Each number is 128 + 24 x the weight over its row's rms, rounded and kept within 0 to 255. Layers, rows and columns count from 0. The size above them is the row's rms in percent of the matrix's.

# layer 9 MLP down (transposed), 1024x256, rms 0.239, rows 90-102, columns 0-127
size [103  99 105 100  99 100  95 106  97  95  89 105 100]
[[125 100 160 166 143 126 116 134  99 109 126 150 171 136 207 112 157 146 142 170 135 110  86  99  89 145 150 121 129 108 106 132 168 122 121 122 110 148 121 116 117 123 138  99 132 159  94 129 121 110  95 140 124 162 169 103 141 141 128 129 116 166 107  97 126 105  98  91  99 123 119 157 166 144 107 150 127  82 120  90 121 171 149 111 139  79 124  97  92 133 107 164 149 110 130  77  95 119 117 108 136 111 160 114  97 134 115 125 131 103 157 174 106 116 161  95 120  89 104 123  65 103 109 113 144 155 138 128]
 [ 92 131 180 126 128 142 100 107 133 118 111 154 184 155 148 110 123 144 135 109  92 121 133 120 122  76  92 119 149 143 154 154 108 137 138 144 111 161 159 156  86 134  81 139 110 140  96 143  84  89 156 135 115 118 114 134 127 110 114 138 140 144 180 123 116 133 106 123 106  84 116 158 125  95 128 139 134 101 148 180 109 152  73 134 125 153 101 114 125 133 146 140 154 146 121 153 167 152 125 139 117 142 112 131  91 143 146 179 140 132 145 123 136  75 147 118 121 150 198 118 137 146 128 146 151 128 126  87]
 [119 130 105  39 123 142 185  96 160  93 127 110 146 133 105 142 134 106 137 133 143 119 137 161 135  78 106 142 111 114 110  94 143 122 124 112 141  78 121 136 108 139 147 122 124 152 145 102 115 143  83 116 159 109 148 139 122 137 126 135 128 141 125 152 118 113 161 118 149 114 150 120 104  99 122  92 134 101 130 132 156 140 113 140 134 101 177 123 151  85 121 106 102 137 120 151 143 116 105 125 116 121 110 153 152 132 178 130 179 161 120 104 151 137 147 119 146 106 156 165 129 135 184 147 147 134  93 108]
 [130 165 102 167 157 141  93 141 129 122 107 109 104 115 135 103 163 142 119 167 123 141  79 148 118 156  84 153 104 135 113 143 134 139 148 102 150 153 163 142  86 145 116 118 120 141 114 118 166 166 111 167  81 152 118 130  96 124 119 137 132 139 114 128 138 128 124 180 124 120 136 116 137 166 147 126 107 133 139 141 122  94 153 104 117 101  90 149 136 140 107 154 138 127 124 117 136  98 140 146 131 196 110 120 117 154 146 118 130 123 114 168 151 154 184 144 109 124 142 142 129 107  87 124 155 130  97 152]
 [126 151 131 120 121 120 127 189 193 104 137 131 149 136 118 123 121 159 160 151 183  88  92 108 101 114 161 168 161 116 114 154 134 146 166 140 118 117 116 163 145  89 116 114 133 143 115 120 106 115 130  98 133  91 125 148 127 154 118 138 111 140 142 129 154 120 138 181 105 147 145 117 111 111 116 102 110 134  97 111 131  96 153 153 142 143 125 151 118 170 125 129 114 149 157 121 160 148 100 113  71 186 107 134 156  94  85  75 123 146 170 131 115 124 140 132 166 150 129 153 143 185 153 124 151  95 173 148]
 [120 115 150 119 101 139 151 156 159 151 115  86 142  88 101 126 125 162 105 130 140 133 120 150 110 144 157 110 106 152  93  91 145 153  99 121 134 136 145 135 135 119 107  97 132 109 111 127 130 107  89 134 128 162 180  76 130  87 107 156 120  78 135 158  77 133 143 135 130 107 113 111 157  95 132 167 159 165 136  89 146 143 157 114 132  71 126 133  96 121 126 154 139 157 151 137 157 156 170 112 158 146 125 134 174  90  98 131 110 150 110 122 179 147 126 128 137 134 133 133 140 184 112 139 127 128 155 109]
 [164 135 119  78 122  73 151 105 147  86 107 145 124 137 154 138 162 101  66  99 133 130 116  88 150 138 115 131 128  95 145 110 138 165 142 120 148  85 133 122 155 146 166 168 124 140 119 150 134  98 137 133 127 117 148 147  91 103 113 138 138 101 185 106 129 130 156 147 133 102  97 132 141 145 115 101 124 164 143  89 136 137 129  71 142 132 139 162 123 124 127 179 114 118 123  79 135 126  96 125 127 110  74 174 168  93 160 111  99 116 133 132 111 107 125 138 105 168 128 172 104 134 121 141 149 117 119 149]
 [165 157 125  77 162 101 116 169 119 122 143 111 146 161  97  81 149 104 144 118 149 138 136 130 188 161 155 151 161 164 128 123 132 147 117  73 101 163 123 115 117  97 118 126 141 148 111 155 161 115  89  94 120  99  96 112 149 148 110 136 122 138 108 136 114 108 112 137 122 130 143 103 117 122 128 108 115  94  83 157 152 112 152 121 140  97  96 147  95 123 116 143 168 134 107 102 147 123 144 130 140 140 143 185  72 137 132 117  90 134 138 137 113 150 128 147 109 136 120 109 118 116 134  76 103 199 117 165]
 [136 127 137  68 129 138 111 153 112 133 160 146 140 138 117 118 151 130 117 162 113 124 145  70 117 116 146 187 104 105 153 162 131  70 152 146  86 106 107 101 161 139 106 104  76 160 118 159 140 155 151  72 144  69 108 138 121 108 188 155 159 152 127 134 160  83 119 169 136 161 110 100 131  91 135 124 170 150 137 105 111 126 122 100 107 127 143  81 118 105 162 138 130 124 122 108 129 139 143 119 153 151 149 120  91  97 126 154 101 116 158 118  83 156  93  92 128 146 141 182 144 120 118 121 114 141  75 105]
 [110 138 127 167 198 137 133 101 123 109 142 162 130 127 129 118 110  93 132 125 133 144  90 126 104 142 132 130 145 153 129 160 132 121 118 110  82 128  72 120 158 114 111 110 103 124 129 116 104 151 165 166 107  94 159 152 105 141  56 109 111 165 140 112  84 123 108 127 122 103  96 137 125 145 111 152  80 131 115 132 125 131 130 112 124  99 146 119  99 151 162 166 108  83 108 152 120 160 113 150 147  99 143 149 146 128 100 122 123 145 133 121 109  98 121 139 132 138 132 134 154 114 111 126  87 146 127  87]
 [ 88 149 136  82 151 141 108  79  99 101 106 146  65 145 140 122 143 174 145 148 118 104 157 124 103 151 122 113 130 106 107 144 174  98 122 106  83 148 162 121 104 170 155 140 141 124 129 136  80 140 174 139 103 172 146 111 141 131  96 127 115 132 125 111 107 134 181 128  99 113 179 142 100 130 143 118 116 125 153 126  90  87  97 145 164 119 126 122 125  81  99 122 112 121 142 122  96 124 172 129 126 133 127 128 135 124 102 100 157 111 108 123 103 120 134 154 125 149 128 145 166 153 136 130 122 128 113 114]
 [122 140 163 161 135 172 134  96 112 116  95 110 139 109  76 103 123 113 151 138 102 136 144 157 146 119 121 109  98  85 112 130 133 142 145  76 114 128 104  92 107 114  85 108 160 173 146 134 116 144 102 144 140  96 131  90 136 125 154 161 119 130 154 138 111 101 129 133 173 165 146 108  95 112 109 143 144 119 127 159 139 136 154 105 145 152  80 168 121 155 129 194 208 109 103 136 150 124 151 138 135 107 155 124  91 175 103  93 133  93 133 124 129 162 139 118 127 134 141 158  88 136 178 131 100 128  87 112]
 [144 123 148 163 155 137 140 141 157 125 142 138 165 196 120 127 140 148 142 148 154 142 118 147 161 128 147 153 136  72 105 115 110 158 150  79 124 105 128 129 107 143 185 136 171 143 109 143 115 136  99  90 113 132 130 177 122 118 137 119 116  90 123 115 119 191 152 130 151  67 130 158 106 133  90 151 120  96 124 115 104 125 154 108 145 105 170 139 155 122 187 112 100  83 129  96 121  96 160  94 120 105  95 123 100 109 108 141 170 141  76 151 120 147 101 119 138  82 129 169 145 118 124 156 131 137 133 104]]
# layer 9 MLP up, 1024x256, rms 0.221, rows 91-102, columns 0-127
size [102 107 101  91  88  97 102 100  93  92 101  98]
[[114 119 191 140 105 152 109 162 118 156 127 119 133  90 118 107 129 147  73 115  89 111 113 151 104 150 102 115 102 156 101 124 155 140 126 138 113 169  98 124 135 122 129 120 147 150 120 155 129 113 143  95 147 143 105 120 179 138 139 166 123 131 153  68 101 115 102 121  85 148 142 124 114 117 118 151 124 119 135 114 133  85 127 136 128 146  81  90 127 133 109 165 147 181 129 158 145 119 109 138 129 100 113 140 125 104 168  78 140 124 161  99 139 130 109 100 164 103 145 124 141 171 138 129 148 137 208 110]
 [132 136 109 136  70 162 157 181 121 121 152 133 123 165 118 130 150 142 118 131 186  84 140  82 116 114 130 129 148 124 125 114  97 109 123 163 108  95 149 114 137 136 125 109 147  94 154 138 133 163 205 113 136 135 151 148 139 121 114 107 111 110 118 153  95 152 159 135 103 147 135 149 130 100 132 135 161 113  80 129 110 106 141 142 140 163  93 101 140  84 155 160  86 123 156 168 114 126 113 150 130 195 134 145 131 131 142 164 135 140  98 127  91 119 102 124 150 105 127 116  77 147 128 141 199 145  96 146]
 [115 152 139 168 139  83 118 141 132 115 178 121 153 159 135 114 135 143 152 132 120 168 131  58  98 131 134 116 143 117 158  79 129  82 127 159 136 118  96 147  98 159 131  89 144 147 151 192 152 146 146 120 124 104 140 145 144 133 130 106 126 147 150 136 132 122 120  92 115 158 148  87 156 136 151 142 130 135 154 127 128 117 166 126 128 165 120 123 153 134 162 124 141 116 126 115 111 135 123 132 133 151 110 133 102 144 124  77 119 142 122  99 150 124  92 130 127 145 138  80 119 111 152 135 103 106 180 113]
 [138 154 156 123 108 123 140 118 107 120 133 138 100 117 107 108 107 154 132 170 177 129 159  83 107 114  95 148 135 138 143 149 146 113 195  95 115  92 130 158 185 122 132 133 120 104 114 162 114 191 139 104 153 115 182 150 157 127 157 135 116 176 113 128 118 130 154 121 133 150 142 110 139 142  93 104 157  82 134 137 202 152 107 102 120 106 113 155 135 102 118 124 132 100 148 151 101  90 172 125 146 118 173 138 167 112 130 113 131  71 129 141  99  94 120 134 156  90 118  91 130 122 165 105 136 128 166 129]
 [128 129 120 101 124 139  98 131  84 163 116 142  87 116 140 188 125 124 116  88 127 126 108 115 115 160  83 177 146 158 130 174 140 137 134  60 166 113 133  91 139 148  90 194 151 125 151 157 119 107 142 112 118 143 144 136 125 128 164 102 114 132 115 130 158 136 125 117 145 122  83 112 116 134 122 109 156 133 127 182 109 111 128 102 124  92  58 153 167 144 130 115 133 131 104 100 116 161  87 114 109 114 128 113 115 156 120 137 119 107 103 108 147 161 134 114 133 109 105 126 159  95 109  67 108 144 171 129]
 [164 128 116 122  95 163 125 106 136 137 132  85 107 115 108 122 128 153 152 108 124 124  84 136  83 144 138 154 119 121  99 145 134 125 103 158 153 107 151  93 104 110 110 136 118 118 107 131 124 130 160 155 112 125 132 117  97  78 119 112  95  90 142 140 133 161  99 172 160 105 120 126 126 158 115 114 128 114 151 162 111 117 178 153 141 133 117 120  98  83 117 113 136 126 134 140 122 100  99 128 149 130 120 145 121 140 120 127 132 122 127 135 139 127 107 132 133 107 124 123 121 161 131 109 147 137 128  63]
 [159 131 105 110  75 110 128 106 141 162 140 141 129 133 102 118 136 138 140 148 126 164 158 143 124 110  99 153 104 101 152 140 126 150 142 194 113 135 153 125 106 155 173 121 127 162 148 143 105 106 167 118 169 138 104 155 197 104 102 107 202 172 115 133  78 181 115 135 110 160 130 106 141 131 126 196  97 151  95  73 157 146 170 126 122 116 121 139 134  88 169 127 119 134  92 127 104 130 133 124 116 116 152 118 137 121 155  93 174 155 105 140 114 150 115 122 106 104 148 116 135  98 117  88 156 126 134 134]
 [111 135 100 135 111 110 128 104 125 148 131 109 110 112 100 106 160 168 151 151 121 124  96 144 128 106 110 147 128 163 133  92  90 101 162 184 137 165 162 127 142 108 116 134 127 131 110 147  75 127 124 146 132 120 139 138 128  74 108 131 138 105 157  98 149 129 168 136 102 105 153 145 172  99 125 183 126 141 111 143 116 136 138 124 130 173  87 113 127 153 122 143  79  96 126 143 121 113 115 140 141 139 115 121 140  88 141 163 123 114  96 120 136 131 135  99 114 107 134 146 103 127 132 123 133 137 102 116]
 [105 138  94  98  96 107 124 109 156 141 146 108 128 127 116 119 142 128  66 133  92 158 180 117 120 122  94 138 143 145 100 180 125 117 167 135 139  95 143 182 133 158 148 121 134 141  89 104 152 150 118 167 151 146 144 128 105 106 153 176  98 125 138 134 116 146  89 160 126 125 149 142 166  88 147  95 132 144  88 122 131 135  97 101 129 174 109 147 103  81 134 180 163 125 165 168 116 121  86 126 119 135 127 107 115  96 127 100 104 126 111 132 105 140 127 112 133 138 135 159 129 173 108 164 122 143  84 124]
 [160 153 140 124  80 103 111 134 165 154 129 133 112 141 117 149 180 120  95 137 159 146 133 113 145 183 137  93  90 128 163 150 129 156  76 131 135 156 142 158 113  81  85 128 158 145 123 119 151 140 105 102 157 128 138 142 124  98 163 141 114 115 141 127 138 155 112 150 155 125 117  96  93 147 160  52 137 164 139 141 101 151 140 101 122 109 114  94 120 111 123 144 155 141  96  92 128  78 140 147 133 144 119 169 160 140 111 129  87 138 164  93 159 117 111 126 102 115 154 141 140 160 118  83 146 131 120 129]
 [136 105 103 144 106 104 124 128 108 130 127 150 114 178  96 157 100 130  76 141 112 139 178 140  85 129 140 132 142 132 149 109 148 139 118 122 160 115 138 149 124 140 141 136 111  73 107 149 131 162 151 113 132 137 128 133 141 117 148 142 122 151  83 182  83 119 102 101 131 142 108 141 113 116 140 194  99 134 128 129 164 155 113 126 119 154 120 149 132 123 127 118 138 111 139 100 109 113 130 180 110 121 140 143 128 160 139 164  91 126 174 146 128 121 187 147 172  89 161 121 108 132 121 121 113 132 128 119]
 [163 125 185 132 145 103 188 134 134 140 136 167 156 129 139 132 102 124 144 119 122 109 125 122  86 119  88 148 147 137 150 120 135 122  89 168 147 125 114 194 175 152 162 150 103  99 146 114 153 133 124 145 118  90 100 164 117 142 156 101 107 117 128 133 150 110 135 115 152 130 145 117 132 101 128 118 123  78 123 116 119 105 121 136 122 169 116 110 127 125 137 135 152 126 109 135 121 131 123 176 123 166  77 112 106 135 163  94 141 129 104 159 112 105 121 128 163 131  94 144 126 132  90 174 148 131 152 187]]